python train.py --num_key_value_heads=2 --optimizer="cautious_adamw" --warmup_steps=457
Each number is 128 + 32 x the weight over its row's rms, rounded and kept within 0 to 255. Layers, rows and columns count from 0. Numbers have three digits each. The size before them is the row's rms in percent of the matrix's.

# k: layer 6 attention key, 128x128, rms 0.0769, rows 24-34, columns 0-127
# q: layer 6 attention query, 128x128, rms 0.0825, rows 25-34, columns 0-127
k24 100:128132069094147092108120115143097122108159117141126145189136102127116139083193126120189135094126153090107146135159169130123165180139162101176095161080138143136087151100189088178149184156075169074127157128128116122087144146130125136101099092189183095083173087111100144109072127128085107194118144142097140132149144113087121098165094118152076090088131122118086123146175171192142054107086
q25 093:088114135105097138111136046078184139158112111077173205140093167117128100137081122098158118159144103127115111134108103150142120132125073058124165090147101123102157152108104114086157088132082107105195103141123078149115092118106175126108096121203160146121079157128102155151124107109122127079086187110099088159094117112096157176087117082090095153153154080186096100145100153153145186160164
k25 108:076143121090140165180135172133150178056070174144125100176158126123175124102144143135098112111105151152112139186072048137139128102151159130166080141131133147181095084140126096164101220082150126135102153070174132124179099096105148120106133147173118128156204141092173148119110099121125142125128098109132066101107128126131140090075143124117093101153093132197122116103066144131151132159179
q26 080:127146092131136114167095083141176139124132114169123139112066112148137105154109136147100101205133079141199159126122181115141187157150095065130198099121105156186100088168130101159143132160151077133149075133103089110186124119105134132155175148146117091171138114077065162152118125090110188174113129122200106177114145098142148142156158112065084180144181143124093110148156128108171134134097
k26 105:122116102093074137100160117120084084123106100106142143129151113146107137145136130123153114172092141196152154141099151141133115157112129151149123134181175130146119119150107102184162214081139130150133167077130138164095073099128107082131144108179171093124063077140133113168151142149131152161107053121166104169114122142043077162115121076133060111061076118124084066114161074150174134117114
q27 083:072155173155189081164140136124131119122160083119135137108163146092124094180081086133153147043168117102090121092157106166099156165106110057131103144070172141131127158121108120129108087153096118065161166204161156131125097163179182128113113170117188117089122153116159130065092164122110177136129162152082072107144117095107138113091086110122111119146139144128107122113159165197138171128095
k27 128:100104180151183122146106168143116195137106118175086139122139133094170193119120091149111167144144124134097150119071088135152175081090143131075120075159126107113138100161105168059109128158150117092095129144170151120153120146121120149032089116095121206099139140137107136161110076117128132113109191105113105098183129141178132162055145157078187104149091174123135142161143165066133115129107
q28 094:100140115130082152105095163078134139146116215116109081100099141095160117117089154124147121136120122085095152152146165102160171071100146171127067070163141105112090108111127085088107161161248200125147141169104170081161110121112150118147132147152053120118159113159078154076151130106162098134090128103102131139118141100095100188068151167138133121141116108106160164183151137140109112161136
k28 098:147107107173101155158118075147103134055070168191069081159127087133124158118112133155101128137106163115122130104128132127106160111123201153138073152140076077094099150096119140082134166034187137166163128118120101130135217128155073141149139124110094136166142130100139077140127128126084189097122129071143145135134147144139104085105108176152170102120157171109132159112176176097081156120164
q29 079:135122151097095193153093118139125116182152116099094082149069116140168133113181146083125136157089137190126132107195144088149019081143123144148181087131138158153139131174103117164101150078190127149127136100183140161087159107126117145172163144127136088172082153167101136151148138108127114179119102140154154151092168144151098128179179099096166093160174117125166152148087084101132078135084
k29 096:132147109087150128130147117129150063141199095066124132171128114119101058095160161165121138057082136159160126079121164111183114152194131099127159188137182159132168151122164108188083158127101128093103101155096156122115184076134116124172152138133138087135129097135160086125107193124150134128165114157174152169088129131117119175196138099125089171115167131087159119061132077150147102141148
q30 082:090178088092134190164143120157195148148088135167173107094118113179148154084048150150110112202110113144186152123123133160123161127157129126125159127108101143127131107125153120112160134119130097132092110119140181094200112088058180124161136140161165146124156118124082152090178099133125147117119129100212095204097101097186050172161124125093117145130148120090149085128094086136152145132116
k30 089:143141105100138164161107174164092085098091122134145115114129069140138146149102187166092116169097096158120121146146086105152136105128087048173134126186121102086155103146102062135139173142100104135115136123116115182164146062115101147104138138162114148104114106042127142103102096205158153135087123128183108145118050111095107075151150082137112127117135123139106094092155064075145159164199
q31 081:147157196148129150134094165155121120162114176127106136137131153078137165135174089141138182056162101124032070093091147100144083121099130116120131106154082130083108128107165119101117108165209110155133123123185092172178149142154137118111126161115122190129178150147156132090130143097138156129093161131074087105147188168139109137082139187164166093142099159165117147130117137067160177177119
k31 104:113087139142149160120054141171138157162142189188124067158128142104166127120109138133159150065137137086106092098125116123124125095099162146138155119107130119124102134112098166044117112130185130116123127121173132134105059182153121123078082108127107171137170159087082171105099119066096131135141184134075162058193130142164182120126084159123102155158136145128158167136135220103144085123145
q32 099:145114174149121163135155148149125122148143085069167103137178119132156143132176082109110154139186112149123076124199116151114126145113121174171141150097115133155171147105160122137123125163159119025123127120117136169038145163137148173132159180060175183103165161120132083149112158106171166133175133131116086068149126150194123068121170104168082112088132143147131185081124108113142151101138
k32 117:123128127122198136137088155122166158168214076155143105084093146157110120190143140140145124180153125128150186148179178063120144145136094172068150147104126118140130090158149164106133075122125122142117118094189175120115058102158110097096097116110146166111165113154099152146111128088128117119092194126100135107115142141197153190092111178089194133142115169181110148098165146098148109180134
q33 099:110098149125102118166113145095066088058056131149118128105139130122089140132113140110082130095144166134133163142103090165096153096154147142156084115066145116160111183100047097080133109133104151111134208127107163123136144134151167170095116131137129155182112164197135096102087090134137145153209059104119131125179087112129116130082111151152119089126094130104174161133152150192140151049144
k33 093:133117146155148123126104142133146103132150129089129127095165131157165136121164122136145179081154152086113152091137127151063127156085167123085131151172117141147144130139142128126091054084129161141181171168108163154093156184150194195123130109060147191132123086134121132178093100133093117182104120107117077157236210121170150127105094177125156150095134152081065137142112154147131138096119
q34 107:213111118158123098101099172129130121163087182153081089131164141140122153090097091136135122091139135160134138159054153150154129162112155183103131084165084145146151048129145191071128134107202125155116141150156113146119151120159123120103159146112170151145159121109144137107161166081102137144184184127120083118151190116117157126116120174135178119087159191076154104183153120065176129166148
k34 091:138149159165123122119113099140129157087078091147105064084139110176159135072096150136131148074167150121090116098167114156092136137142107094170095150137106131124123125127135207106127115117176188118146126050128143100116121205133119098121103144085144112092137180141142134223132085142122192145114158135104188101192123179181170129127112112158118132110166107059160151106094155135132079079087